From a checkpoint of a small transformer trained on Wikipedia.
Size: width 128, MLP 512 GELU, vocabulary 3486, 4.88M parameters.
Each number is 128 + 24 x the weight over the matrix's rms, rounded and kept within 0 to 255. Layers, rows and columns count from 0. Numbers have three digits each.

# down: layer 6 MLP down (transposed), 512x128, rms 0.2, rows 434-486, columns 0-127
# up: layer 6 MLP up, 512x128, rms 0.21, rows 435-486, columns 0-127
down434:150101130130138156092146132143121097125114123123145175126120088133104143125104187152116127137127083106110121127143155120130102110101096102143180136113179139163123132123113150144173150119117088138099123096122117155125158171117125153098122129123134136136163126091127110122114106097142112148144132104154125152126115065089127110129148133166109141180137126131137140165105140122134130103126
up435:087157139166109096146141151167104150112120102121129159122113120118163132138127095124141152150107149118156151154121144097098152133129113108073073117156147124095114109118137133120083102147109130122110140116100079126157175160149084116137134130120140154112124121169087126116127096124154119124144110139193129149098148102150173126156142139166133135101137161145108106085076168142101113125138
down435:109164176170087124169130148117112105171135161135130111114144114145106132181085127140178134109143067152164147119103144093153157140115112117132133156092107098139151135086093147133151137085107104108137157113138130136075174108113129086117074133176191158130139149121168139097126139130125098152112113127112109142090122111179178138125113139108168125144094114149105137138112063137104129113092
up436:102136086072133130137137147135123113118143123089076131106128100124118101136118127125137149108170133112130125101116106124137149142142119138146137163180118124099099155123099123175134155102147172116129103166127117115096154147137118130144135147167133142128136104161097153077098129119150125089156124148146116134103125108089121140088165139125131120114115138098145101122108160116160153157161
down436:131133147113141090124119119145122118137126140131148136166147142131120161113135119148104123172123149133123115149107135170115135131132137110152114132112127133134117091133156147137108101156087103073133148075131119111118127130090142132149123113084115127130110157116171111177189119112084133144142111124136140123112120130153117122138088126133146101119117172176138150137127124155063120098120
up437:146101122096162137122083093160112126075107115109141112119125092127179098144163128092101153169168138122145143127119112158140155149186124136113119178129081104106152108093114117132091112102139139110084169136118122095097108155144103112112123149161101132116138125164107140174168103133131072094102135176106115140141098162079166118140143105138108139118154151142151168121125102155175159127160
down437:138148094159153126143118131152083078114128076159139139108108153161140105110120131163119157123171102166132107113072119135133112107173150129108130139151137128161109139128100158127156130120136108139159136106118116106120131159149176125135163091093085142132075160140144112103139063150164125112111127110138140136103125148109154125094148119137175134102136105146102138110119122160134105110123
up438:130131176146111118155111131056171108149092131114135127130133120138147146124120114119130115133111099112173108146176146178141121107161109128095091152122143138088162111155149128100126142099103104145141135089094077125098095137134134121145113152133123102155148148101136185152143135069164119125117159123140126138081142149113161131130149146151159131140143145127147098101146114103113136097134
down438:136092141129163137134123116116141146098130153127161095128129145142110132135131093173150121087143106158105116121109145156137104123123118096157185147106162075149088144149109137108130099095131151127097134138089127142128159112115078154082103164123108105147135127140149119115149123134156171132125153129133113140119129124168136122070144109133144139149116101134154134120120124125082163132124
up439:064133125160100104122140182116114144161121078121109127110133090155100152102087109165130164122126126133079123125137130145114105154123110123128144117132096120150143130100130106154138116127157098117121130139135146129130137133157115082152125120121119138110126113147161179133133141139129106158155090133105099119172099116151113137139137141155145147133132151081113107110117085146143141162146
down439:176113108100133186130166132159143120102109150152157120120104093137081169115140146122139113095151140123127138118119115156161189121132104156115161140129142153099071118129138095107135151154131143150128140112135120108087121136087130116079160150134103110155121126117092109100131181154120129124108100135121131148117131149091089130129157119129124141123132127129124136153103129144124148078113
up440:111164097093132106120129057108123063131166124117110130154118133128147115160101109123133103121151130097141129100171155158144090130120161119143119132163118147178122105141134139136145169093106176119129201096114117133092110192116133142142120106161151115140147131138154138119087088114108171084123138106143140128127129140092140155096102143159120182128109144098104092135116143161158167094083
down440:145099090084158112123115158123124153125154106144167130106100159111116109080137129138139095122144166134156166113167149151130153104133134163111129071129185132066164126093128092139090156075140058134127110131108124110131154120090159130150151093110125152134177093114158114123072159121112110166108150151158128116152107111094115157146122140124139118155144115099129179182138128090138117083171
up441:130135185143117140111105196107121167113097148133130086140117139164161177144143132120147091159109144125095150133163130133121080142138145138125132135143116175136129129154091099113171163160120123146119098125118140117159084139087156129102145107103138146082123125092165125074159056103128127137141115102102081107126098128142180137107120155110107163139131135142158139082140124138129119117110
down441:131076090132150165109109066120098134103134107127129149162130169106096112153175131115141152102137109130140100081090164091129153106127117154139112101158125113128114122159115156101166118159154112092189156143156135139113138140159076116134090157171137118164113110162091126114141128098147163133113121152138164139113132131141096143109110152151116144125162092125099122124117146105106126119137
up442:075140142123121132125165099163144155147148133114145140116133102135122136118088104125146077127123115152111135156113153130090128113117144122112160131164126088127085137145157111159121151134136114128152151137151097148110108071160142133144095130135154142130123096127110171113123095145159133132148095084122095075092166146087117113063128176129117093130144125145132101160130132168110159103170
down442:185168126133146113123068101129100118078145099115093108129131165168114171114076141153158158117111135129114142155113095129092145153194183111087151141114086114093112118140120178144163153133110133156135136131124148151138120105132136162158158124141129127121148141112135104146134121129111158119114164127089116134129182130106162174080117151140143160082133116093104076085126121116064093115096
up443:150123098117081151118113159084127146180065144153126108129120165158106106169145101098174152143103153148119128159146101135109134056105171138118157155130142082087091103120177087123148096120120112200167126111158145133073091123148159120124123155126132136103137113113154153144124136138135118148128133105111106097124170102102087134124089122112102130110139127159107121167155121154109126072138
down443:161123126145190091106077135163123155090148151158148098082109118117148093077126140138121141132140165179135132108116150147105131143154133132057131131105150139114161162158136143096104196124156129144177104159122132090128116156138130099161121094068138125112101137104130067092133125155143148119103137108105170133111134109088120154080143120132133151135178112062132139153121137102126101125131
up444:111165084092134083119109126118141131120138089152126113145107131118123164117108131170114132161145147102149068125147094126168126133131147128160130117160022095142141113133104124141089114141117088147158156121134108121162099137152113146116184149113154123165138106154127136122159149109111120099125147143097133141114153097113138159132133170146125136152120122097125180110132139101097146126105
down444:093129127125083120142158131141129126100111141123118124153095135141107106117178143129114117173129135143140142091120136092176126125076135144138121106060137143099137162113145116118132139147147115157103099171101150158097184133123103135144096137170145135141138116147156144123119145150135133141114106094088159113139141146096088093148158118143164092103149105123137101135123139136169147105099
up445:116141164125173119108111104109142100105130149117174150106097108177133163127129125106133148162127159136096149126103115142129143106136165155134149110124147111136154144114087154128148129135125148131128147089133113157146130103095096121107122106112114184178113115119117062147130131095147132089114156158167145109133141165129129155102141100131144118161140163128141130081096141137097105091121
down445:097112128101109142137142182129116117138174136138123108108101146115117123111155143139094159088143134129136149078172191110118154121135102131148106118101103168144131146135113109081124150136156154147105060124140069120111094131149147121102156146151129130112157139149105127114131129116150173141093144157122163127119097138124115097094125118141143220143137126151146130087102116086129098149129
up446:124136125122154091110132117187164110143137134072135149159149134148123176101152169121136115124085139118082175130165118160118130138099168129121125161125112136150142150128140118135154149106136112145138139082097127154081107118118135091146097127147103139150098093137147106142161107122099148137169117096148117111089131145135116165141090103120117130113112125146131113134123084161111115118130
down446:100131107131137106085132100103104122171115129159056136175106106166151122122155167177157130118110144136112127179114144128099136112115143162078164149109150124141123155182096131125116148125162128122143140162092116139141146108076121111109115115132143159161108128088110115077114175130123184101125083122131148144084149124158137104097131142094111138098104131154123138159112141116096129152152
up447:123072133127163098107075095139176133111099105145122161110133169101123093140174105135121153120141150124126120106154145159097121115145101138128156144098132126106115110130073098169108147173192110086116114094144147089100110141162121096176171128145078137142145143158091131149144140126113173101138130132102125141125140165129181126109099129131141133120161131089154096118099113128125109128141
down447:110160135127086085104144144130097104128137109100131112123116110159139128118107129182117105117142069132110115135107118136152136168138117137145163108197089161154110116095164138158131148114105136125141153117125122102121138084142125187147089123118112136121122127101158109115045143152145143155135151144132143114118149090104115148143153141116122114133154131131165135123142148132141133116099
up448:119132113108169082118126126116161136113141144116102150132122120155135097162122142126136127132116109141112087110160086114154117095138108110136166153154097149087111144116117105140145137102124133141119153159090123135137089116139195165131121094144141128114116139136134133094135136067135106107157137120138113183126122146117169160094129140124146125153099083098159130145128077163167102115111
down448:126137161140119135131109132143118144120092094121101112095091158063149143118127114101122122092114145098141111117114160134121159126103139127079139158145150126089113148135138136126174156110134123151167102157115149132096110148166113152144108161124169090121143132147180130107113115149146173114131109108140165110112112108145114142177079086132150146101164133093102112131085099119135159157168
up449:128106121126133139114122120105204138072134126149142183110159145148103137083128093121129083119151116137155100131120121168152126119107095174138150068108141127107122075087105179152111143128148099146142087140133097127121136140134113154134150178120150137108149182126136127119106167099122160134147125144160126114136147116125127125146094181108177111100136121153109097145092086144145080101137
down449:133124099140110137138134098144133132132175097142096112111116137114118094145106162090150146152126129109125150177114075093174081104155130158148180152150134123166154146096147092127137086125130087140109122083173168069164117122115140088154116100111090107106121095103114145085150151100125160144148136135142188135105109131173114160182077148143134115161105110133113156104100138141160101102142
up450:157088148072114144084134125166118089118139129137154078142139159132092140149117146104143118129142150140141150131099164128134094117097105097121130192119113134121120141134132138105130149128141170165143140118135106121169106097121146102162109087146129146104111137147118086135164122108137123055114133118091140132157157134097076120108102162130070160124173132134144127144118087173140144118099
down450:161120108098121131097126088157110116120173096096140105125082138139121116132089103141110155147129137109094115131141140139125133097146149135106116099116131162077105152140144108135137086138128142119108145173206141125176135180148153142154115123187159187096133123159101161120199144124147142105154147107140097130118088116126089138149101137163163150095096112098070126124119137128135087101142
up451:115112116166123122150108101139115125102121118129177114107142057119103163152130098143185151102107168110084154125141150116157116130191178151139150107136073135116119071108121108124124154112116169121137126079149099161120125159108103103141134137114133130113120135126122158146100129166187120088091136140142128140130105144159115130112139083140160121126080159173175159142084141143106104152152
down451:159084157130151171081133116131121153120149130067186123132152154136121113123138161149104107130103155142125136127163130113102183147095168145174127093150107185094096095113139111131110100119136132141142113117186116131153149121110132124098115126114122153126064163180075149159103201101143105077113152143110128097109119121106133148115129109136131161140106120100116131098098116185159108105081
up452:143163126141111187159149118146108079165099146087108139113118152165090124128105109159117131142096121119162058159127132135138106117129135135121137086116112135123137140098159111124163140142100121128099117147163115114063120117130119153099149124172103098119132153111126146126158166147154089116144129137104107088086147172136130136132138121141162133103128145161090138158122139150138083108149
down452:131122118103160096081127140111161120136129115144122148077117138126172125148096186115133129105165158145116137102124136105105165130150118117119105122138171113180180111107119135109145104118115128112095115132105159116137085130077163144154147118128105189136133103124132114151152128162112159111127106113125082103134097108117120124147138130116118158180111129127130132128104140136147110099165
up453:120139101147105122122124138150165107148154153134105120132121114146119159153100076089073168132144108136100117129153144157120098149118118140155086147112141125117182171157155156104137149137158129126116098110145110132121140084130157136147128127125119107130091092130114120139105130149156101163113143133136131125104137129150131152140066157172156135140123167140128158102139082098142144141085
down453:154099106113149110163118109134146122151147159108191155121159146101118091132096143145127108099117129126139128146118142136147166134132108135106127108118096136149096122114133135145144120085119129087138103132105106132154152176127140149146096118152115169157147110124158121125140162138156149098181122124102088143121079116161111146140137150101100124071118123149108088128116126127106131107142
up454:130067108106127153121136099136134136098114113132163137105125139127116122118149113130132202077145169142121142116123168106116149136110154152092123166123101103139157140154117141125154139095112168148140111118133163121131113150093143113117103089105125146113129113142150182129139111107122156118101113107143153169128091149142137107090149124127148108147127146099139109178144182160116084082096
down454:126107168137105118128102113104106145126155107138131118140113128137126108167108167106143078106111139115113112115133110118141140107157094115129123079159164136120075155133148132138157123138141084102091138133190174148119155100104120142088097156112102080164142146137088119142187106174157119166174150116135129123131154131102118185128113162153154124111108123125103097114099088196122143118119
up455:121163157117152143108116153109119130153093111154147137111144120141121095135118111145144147136170102084138069111168169108117137118133131120131178155116117110124105092150094112142156105131097111110124173063106130169119115115174149110140123127069133151162179152134121157092139115104122137105134112175162161101156140120144109121165118126176135122157108115091118136128074105141148110126138
down455:140102158162130159102139106131125161116157141137155187131116123097137133120115137134149098119090107140137133181156150107072169136145147116109169082100149133097135145088124126134115141122120134143126149117141153122123131110112117177162102122176118111132136129140092136118160158111138171094109118112122138123093113120164134146075130113102142146124134092149101122105094138136077085145134
up456:142106115150145143085151151132145135120120170112156122118115148103172125136126119087123142167144116129144128134123131096160108088125070174155119128114118108115116089144109101123146141113125101143175116155108143119155107171110116135132125142134085123166084104155090122144179122096137110110099171137152163133128132111168168145128088132124118115139155173149113149132107086170121112132117
down456:096110149134099184169137087110150112100156155098126122135106120092103146111136137145120169102097133165101120151157117097142107134145100158115101140174159142141104135121146120141095096157125159116130151120094154083082099118073120071085142156150148147128145154111142131132115132146130132155183119107159117160124104146107113126108195158082143130158141123103143153115155115117119141162116
up457:134155165144166100145124164138125122120105145125115159117106134115119154104118125115138115134169103128123084088149164121135134122136116110153146096119124182145176108092123159146120126102160099101123114125119130151109138132137093122129145106101151136129148136151157097113170082084138122128118133146186113135143125101105094081109143125157120139131157125138086113079164120148134109135190
down457:111111079131092128121109092120146168140119120126125114135126100116135131195107128152110111124105126160137139104138118150190153096132127124122121150136121142135105100157141117066107156157111159110109131088143146114120135097161130123130123124145106112114121137095118118118153171136120124135164137124108135128147122155121118128139162142102144134125140147115147124170158114102130191087136
up458:171145161126135156116154084109117107121110106143162086086157171126110153162137153142207126133116121158126150160140126095114129127062130143147146107122132160124145154116125153150172117117134122122105119155139104090097124121108133121102099127090129135149091134092139121106132161128067101132144113072128139123153122099195077145123158119160108100153105113140100126085127184142122107129161
down458:107116131098142093165149179100172137178090139110097102149123105132166087097111125141140116154135155125093141124133157141131121138119130125136145076100110103115133137149079171108130146126106079113127118120057133122158113147141160142134157144147164129138115102093156129106120125132184134119166137097147127140128117122117111134107168088105096155217126118119161108120117168117104120149113
up459:122132151124148071143119145149133087156093111084119136089172147110110126158106123108163117129106134162138127141102137149166159110166126117105179105105112070134100106129097148143112130114123133156099107110066150129136108096125141129182165137099123140098136135088174123168180128150143104146156128098145142139168137128138122119083167108135127164110145143147097136126119129126150101116141
down459:152095139128130192164118159118134086154138170150110120107117146124142106087141145135130132100118144113149142153110142120128090135149138155167104132145115124127130127118102098134127139114084141143130162121142155160130170136108129134105135136128117121158154116133115162082101191111127097129118103161154118150125117114162079118125121125101117109180112117094090116162110142097142077114086
up460:134118105115132105101127111113124137161156104102119120156152120136111173166109129133143139178109168168127120109080126132108111128096108147198107155169126125125110129156126136109099101129146122136119145113155180096121096063115100143137129113156125150139153111104117127117115167140127127144152131135154169111117134124126128116107134136119089158099088122123174146119116116124098162094135
down460:141156113121125089131111129121157112135165124139117138151142094112151067116111175132144164120149131138113122091137129091147117100129114141120117146119126148146106200140125133078092107122153142113121112144117164148138135117084097091117158138114139135170126100155171111120139113154115125115147161120143130069117130109120134134126157133108113145088084126126159144121131154153109165160125
up461:116076156100091149105185143148150153108121115164169140113145151140114122116128112137107111160102137129082124079116140155092138154147096136150108148135121113101137127147132119135147159141115138113124119102110174160136137100092140096131139128121146179094120166179110140116132109091141132161085130154098134152136093119160139105110146142115077150114110108156160139121153105161121114096160
down461:116114096175183180137137135130161172106114155110145117111142111099076113110097163124105113125095143123084086117133100119167155114116131092129158154154129172140112146132105093119114082112179148106133147098084127094107133178108126133155121133112180123147175149163094125067103150108079132094171126118135171119127124151130108136072166104118105110133131112124136173138160114151141135154119
up462:117128075126122144101107130143148094106096132145110103164063151105137135145140118104085136099138119135136110130115116118131091138119164112086140145160123079142101168161153142121100136112160169111149156150135126118173121154102133158162138085104142132103155147143139158136117104100107142115107116123136115108133122103185126112154190138140122145095114143123160135134084135140137119121126
down462:141103153129110166144123142113140103137132169147123090120109128140128116171107120091075143092133129133146134158119114120132145103061142107119158140117121138137114118144094134120113132109129136086106152140163136086143124165112088120105121130166129117138106111123143168132180142179164168135155128149122086179091097135084102126162143093096112170151100140099153155088132136062154114167167
up463:133124126130141142117128143105162139106145149120100109127107135146147132156132111111114102138136107081136095111150114113141159119142106118118131137168124137127103098174122123129135096164079163146139147092136155082106135128188114106128123141127118101135160140144079135138126121134146129171132129195119133108117116094097151105127117135165157137112167107102117108156152145108107091131123
down463:117100193143120128153120112111085163138114141097129133124137145130093130117140143127098127125116125136124114157166141142142098108111098119134159137099099150133127129110136154152105142149116130158151129156059118137158184124111126141097108131142129124132127114105156152114117108099121145111146119105094093162154123143113096132149116110157139105107143087100149125134140115159157147141134
up464:135119086119159110147112149108079131150140091105105128125126122100109123135128164154171151126090103057167114134070138099107109134138088113098174135117134121145128099103158144131103118139158157094126104180145102116067126128104120130111129133102125161069163158115159138127115147129140161125160160078144141127128091172130146144157105139154127142142131146165129102154097078169101136122119
down464:155098114106168148129162131114102126132124130129110140097128109149151141096075107118064116105118115128140084147192115111134106104086138141102183128112120094120174108146120193126145122156104175139132148144148136145142109095108125140159159125156136158129146170143160163110092140164129089104121113138111128143185089148119136149105109133087093135109135126122135197093153117106103144064147
up465:129156131133137147135107136141157121139131109092129164105134099144116132086096163119141155080150145145148122137145109153112119106120108156138085149166119104113121116090134183109120122164139134177133079091121132074160158101163094080130130148092131193127100105157128157144122128137129124123120144119133111159141089105135095133148163115146143171133123119111088160131111143127137129048156
down465:135109146142127112123134140138157100137109161119115109111155117099171106156144131116194133166082125107120138159153108112107116127147156120099140187084132167114121142157134121104164120127117155121143143155158118131105109154120113135150099132155130095108083089132110079152119150128152123117113120152109083140144113128150147104077125117127154089138099120147138124110125149089147119164163
up466:141145139117104160127148147124143109085156147128137122102150141126130128102117113138182119094155171156111138139161136143120134135142132184119099122124133124105114138110174110109106101139141147141103094132130137094158092059157083117127139123086111180124126101110140143140155091122144115112114126133150084150105132126117120129188090134144106159126130151133121152166122143101133127121126
down466:145136127105170108114120115132106088176126124144077160111087144086167116123157095123116148090093106144152133144123137137130125122108139122139135125098129154106143110114099172159124155119103129109128132094105094154122134144134188127138161128181139135141134115121096088091131160109150113152131129122116142094144108116119121147088170096116126151140113132136151133136179135109144114126171
up467:120100105141126110097133129085122114150149115094158127150146140132079082177095136131123142139162115136090137121140087105165120132133149125142120140151104123180135125111115148135165096112147142120084152127082151138146135097124118124139120112150100130114148194143151135167113113131081108141127108174103117133164128124160116126075161172119101134145088137146139128144131087096091155140157
down467:159123143147145108111158091157091140151118118153148157131135127148150143100133125123130110153108160128145135131110112147129168171154144128131112103111120162117123125131145139086095138135127101135112078106194093107135169120111131139111125125149152120157135125148109149136174116124139059163117147097141118103105152121102114109124139164120160118095112115144129101129093121106149089110142
up468:142084116119132161081165139153137109120076124156120157138153095127140122122118126124135124202150105102117106208120140155174136180160157099114128080111090091110095160136112150119146104097151131091145125099102132161144122103124140149153106124110117123140102099144138120145180116126103122114097128115133154168117154188120167154126130104112129102134110051132125136136119129144169143128115
down468:166104174136178117109132170088120105125103114113119080124128119128123133120161125154163125092126113110146128157140142179115148124125191122133131113113113156144103106139152144125173149126120152144173128125137149183155098055096122089146141084155101087174097079128165086120122153159116141130124128136110107152123095099162111102074137123125097121096155097150119122145132148105115122167140
up469:130147128090159129165092158127143127137077163122128100139106147117107117127148133099114142107156184099164095145111109134128124136140104101098073146152158141135115156126136115145150156127134102151139127168120119106161129098109121120139131134099126143137106142106113152072165085121163137163106136114161129138120148085135139158142118139126120127165135157153129162114085149099123104159148
down469:114122088128133148136120084138138154140161115146123148140130108141109103127096148162119128121121117144140081133137138165145137126148105101160128108108058181164129128085169156149158092107117122162103151133144080146103117152158129142130118164100112151159098131126130128120083141148127129127162106116130121160169107094144137130126136104133091088099167126101120120119124115128159121098116
up470:099161152144059086113128128116122132132126117136122133178121102127139141116124073121117128145126123138146109140122136141090094120146123108120121136114136131120155173154126116152147088152132128118089109121127097112097124154106155142106155101094131144128078152150107169140137129174149169121118150141124137125197127146111122116108100091096150135133133124196087141117151102148164131129158
down470:106124119117134134085111124084177122127133106155147129154143197118082117117159137135130137117135132129116134111115153136167155100136147120147100141148156129133108144126073106120126126123122143142098143094113177171118128149120135100180116109133153120153119132081158116108114115145109158135111108090136111135123095122142139108101145077116147118136139136107145188171121106090142129158104
up471:149133150113117109124149122140214141133118122153103103150129114138127135116076128162143132138138174112134100113120126091108136145117126155208145134144097150125137122110136088158147121097095159118097168155129100120136092081079155128108139138134128184092154145109123118126134128127146084070122123146121119147116139133109122158137117149126156107129157124128149132091086109141159128120131
down471:138144125127171148127140099108093128125135122174100148152106132120127123102123115119123127110127121150126085142131127148109147133099115130149150164146189130137121107119142106103126140149102154130172126123118148157117125164169082103114090130069117101158155131118141143129086155114120160133102097115114143116090147131165103082119128129162150143132108126140128152109137087174132104156093
up472:107106114136140111121140089154173168117166167107129139111158125131114124126133130130134072134082183099139153103081106135089109155126106097176076125142135149139133126146160152093139118093135155163132130146143135139128113146139143143148071118103143055138099136110156141155125122111088151106118091100127099169158157148162177113113153065111128145101123102124092116159131135138109138155167
down472:090183129120117116125146074136117135208143161089108139134110124186148117119092113116160138148117132137126122096127174149123111139134134112127076135093112082150121096142153157124109119090119112086099136104084152145149167098143172128090165108115114138133154072166143105154134145152117099138128123163123121136160103128119137091095141136113130174151124147135153097080156146055108141202160
up473:096135099114153120111123140105157142180156140188127127133140161124155116108142136128085136074156137100132153155129105100172099163136136129117109089083111104093117112096106097121172127109117122159112092135146117140130130119094105157142149130135161132088130153102129149135126164121061133120108129109097120154108131096140168176142141160144121100110093146132121125176100122164128142139140
down473:211163126118115144118147141098144105105107108073107143118111067108119132101103136130136136136117133136162125106145148109115112105145174080148132154142154126154121119132170166146137139136111105115168146098121150137113133139115141140140133130105111122136134130175142139107171085108127117126143134145108131152167161115163114116134103109147084111105130175113109122099149142062109110097132
up474:102105099123093103080121151105116162134142091163104122127137121144121102139116113167125122120156112094172143124144115122131114102112170174111154097123109148153070125170116154130129117121125121111113119149124074119104124182146156142137132165100112132134150158136111118119130148115124097097173113069113130115093139139110125137133148161143125167160093108116131088164124175127156133137144
down474:138144133134139113119141144081128187100143143136131159109127104077142084118096119113145140111069174149116148086101086172102139131156099169123177110146130171107137112103124172112096131098154095111138161143173154130165147132096123094147109101126152171115091085102135151137107128116129169141154065123110156111121093149113130166124147174135143121109146123088123137141143173069139159074141
up475:128155120149143108116094162112147131096120099122064163126139135152153073103096127128120160125128087118150090131145112129129124123177128100138117159131123141131088156134139117131143167101156132104162129139139130121096198087137106074119134137114110160112122136112154157109148172106107141086152147116175091120111142121106132117098115144137145072142135135113155137099138096162152152131112
down475:127117105109131154131095136131160130134087119064159117140130130118134132103153174144183121143095122155129109111124107125118159121131141166107113151110109144114141135169133144105134104150113092122142130121123152086136123132107167131116150114157145105157133149114101090053109115152159142169127090136113081143138103116142143155157137157134129134097138178123113082088165086137145137121135
up476:162119156114135138154120100121160136094140114102159136160137156123124112165130109149053183126108127129106109162089142121121192165101143097112090130169095146139124108142119134116123173123124170140145152136131124127142110157119101083115153136102091157096125092150110128102144133099092168147142116114133112116132111138152121156107089127144118163131131119128115101156084160164071119100151
down476:042118144126135115114134150085139166105103119090156096173167157147081199128139159098133152134196135092141096137154120133089112112148134181142141141139167129108143158123180109127143131113128116147102161068133129097128138061135110115143143158140177156126174121126119114100125094151127105090123123144139141106078135147140087118126088132143135118140111095087147126064151132118109117158150
up477:114157111137145131115131139161155117125086107078119119131116104152113129126137109138130121133110109181122109073186156107120070116124167111147127132125127154099120113113132126105169178139119128124104080092139149122111163132134134082117129090116140126118133159135138153118096143154169108109118134096119124147096136163136145130116152155095107107097135117152131172136218116157124152140160
down477:136100111068135132135162116127160111127161132109144108161118114117140129105141116129123142115177142106103151112120101126143107098132086117150164131136176107106125158131130148116097128169121143115192142148150154108147109129104100140114110188138119077086110150127113118159132097121069070106121096141151158160129136129162135142122146101142128143140144135151075103133094170136133120136107
up478:123121140135143163133128138123104160129107169112096117119106102115091111160150154147146110157131143105112129131131110113168144184111123105077090139108117128123159145126106160176109167104152148173131105155098113139125155083103166108096096079102067148119109116138117119081120144158155132075150150134122155082144107108144171112154113124121099113122139141155154124131183140116134142093127
down478:182107117156134137176137125122121129153170141171115177071131156061166120102145114170116156107139137085133138096106107110121145076182149144131130133133159119157136103130121117075153101144178108121158160124146161103159118131110083133143181121138105112140151124137163148115113146126129086152122145167115086161145125167097112114090065114090145119090119122117129114164101116122133086107113
up479:128129095122116131094149128075117124161109139098169118115145124148154128153120112119135165121149171164105161134129120110107119116117151091147196134146094132097130139120137136086132131138145143142078128131154116128101148105136146099116137149100115155126127178108156154152132196063104087126129110170118176136102138122130097070121143126139104132141130126142142126094155066109126102131095
down479:131147150132140136136141144108135166125108121111109108115148129095134129111134114140176094119153091115152149133148114144174173167114147126064106106149176143131106136135100098117090144159138136135157137186116159104133113157112105128152146060136152153142134133110150120105127169141098098120113131101142080094124173105150110106127133116106141097138142111113154118112149125126099096114112
up480:128108109144148153100114119159108077101155054126121175107077143141111124120105101108145136144173166098088109105106142132142161127131117149134135149160096124122122078143141109157113132126118160153134135129179142093101112096129126178118139114134128136132122125129146150137139129158170118105111084110128131144113154133105139115141178146123110151081127139141185145151109115130110105120102
down480:109128132141132132095095133145112144114112100111092127120144128119112126175122114123097147104158056150172149144111099109156101153142132140169118121095102180162122136143137120164154139160134141111141086107136066124121139140166134130131084127134145128108123135172137151123140124120150124109116142109167163132121132132129119158130097128149110111128073098121102147087128156148167131104123
up481:114134117140131167112167096117149145144139086158109160114107131120134119138171110113110107109102136135097065131146135136100110106163136124124107106176104126129137142176120159157174157145110135155091106138112112134165115121136130114116133133103113094144170117136112100162116145131141137124160105094142133105161093156093100155126181112125109130081165131128133128091120144121131152129155
down481:100106122115127138134135115107113153107112106136117127183089117147105103092131105093115152159137145080085153117160134131111117129150092148094140129110162118078137152119128121156128129129103140055102151108137170154125149102131101115108142133142111140159112169162139111090123162133126184141136143114120120126119144114147134142135138102147155111138134157151164117147124083107132161130153
up482:138134165131147143127129129154161107095135129123135148135125110117120086134136114133108123112122137104165148140118149115136145146135141105124108145183149134135135110111127107127104098142154152101114167096108049131120114120119166124134096120161121121132077132118097144085098122098168107144122088132139117104155139108151120119126134123124133152168142132146135121122157083131157103167146
down482:099128133171132106118072115134140109134094146142088127133171136121155118079113141153118089110145108130130101084139111119145134168169090178126141101172131154128134129171137131131127128139127107152131115096117156121169141130150148105127120142125139084127146132113147138092143094159106155112139103104146104118141085136140142110123134136150158149109111129126100133125125129097146127114129
up483:132088127112123133101103130111104140120175151097122148128098149141152104151104156146099093118118155129126115167150121106122130147123148163178112139127153114140078100099120104139118121167116171150121120138143152106100119151137141170153137092119143089141136131149095142119111140106129095134150080105151134172176121105110138137118117138096119129110093163130129082164133144126090116179141
down483:167123089133134128118122145172131102152113127133132133115157128126080123133112112158135127149129119158144115133098126167137133157153102114130124084168136138141141122149124140151142074112143097084106122138115091151147160103129148105106095158120124127132119116154121113145111104141137116146164133117157139108129121122110156111110119144111125118139143122150188135104131124123155101091122
up484:147137133121131136129125153129119098127106104113103123111128151115161069129143149139148124126120119185149141151160151112120107093117132083120099075119131095103164147178122152139100105154121141123132186095156124092146136108076097135129117093126100097125134104113135114121143141100136125150139110144161162130112109143141116171115114116135137159146141150130141102144147083110126128165157
down484:109116134165138134151081169144113113121116141117126103062129087112129157123130151138121131121129128124167110100060132154168161140176093155149211113140102156170120122127135133121126112127154170121095110123127134131115088097146130129147103158127123118130102126125122117153149122152166126116096138108077122119104136131117084127149116137133153091140143143124151153145132133112098137118115
up485:068138102099071132092163165156154134130163148111106116111100145108143123119138080117142138108175142102148127131117164094163101142112154124120072137169130128124117175086127160208105132118082098172130121140155146084127151169154096119135087097090147164118131123096157144116121145121121174137141125106145083125145160125139156109134143134120140099081174126107099127126109135102127126173075
down485:112173174098172113144127143151138113094127134194099110154124163120150109102113144133145117135146109120144112124122113104110112158108117133092141133153103109141114144145104112134101163136182165113122107116133119130132082108068140149113123170165175083123130140147143090135102115111145133122096145155104163101102057165097156175119139161068146120138130101133127140175138135088117162132131
up486:127200132153141093153121126103078118109154155104127176125103096125150125146092129147147165181114129149122146121118107125104159142109144151139127085110113113128152095127125171168066118110095142129153125152132120116105162137110159138124153095127153126124132146154139140120103150123107151142117120148144067146124151115116115093092108122157139136125111135102130127121116085134083132145132
down486:134127132127142124131111133147128147140145096126120121111143156133117118092132137132108163115106147108128110132167116142106136166158093156153140161110153155115103122158144153119098132175110113096094126121082112129126097143149161111125108137124124125128087151152121104132115110157106128108123136128102166120153140128146155127117113123134145079103148133129165147106126129077099163116142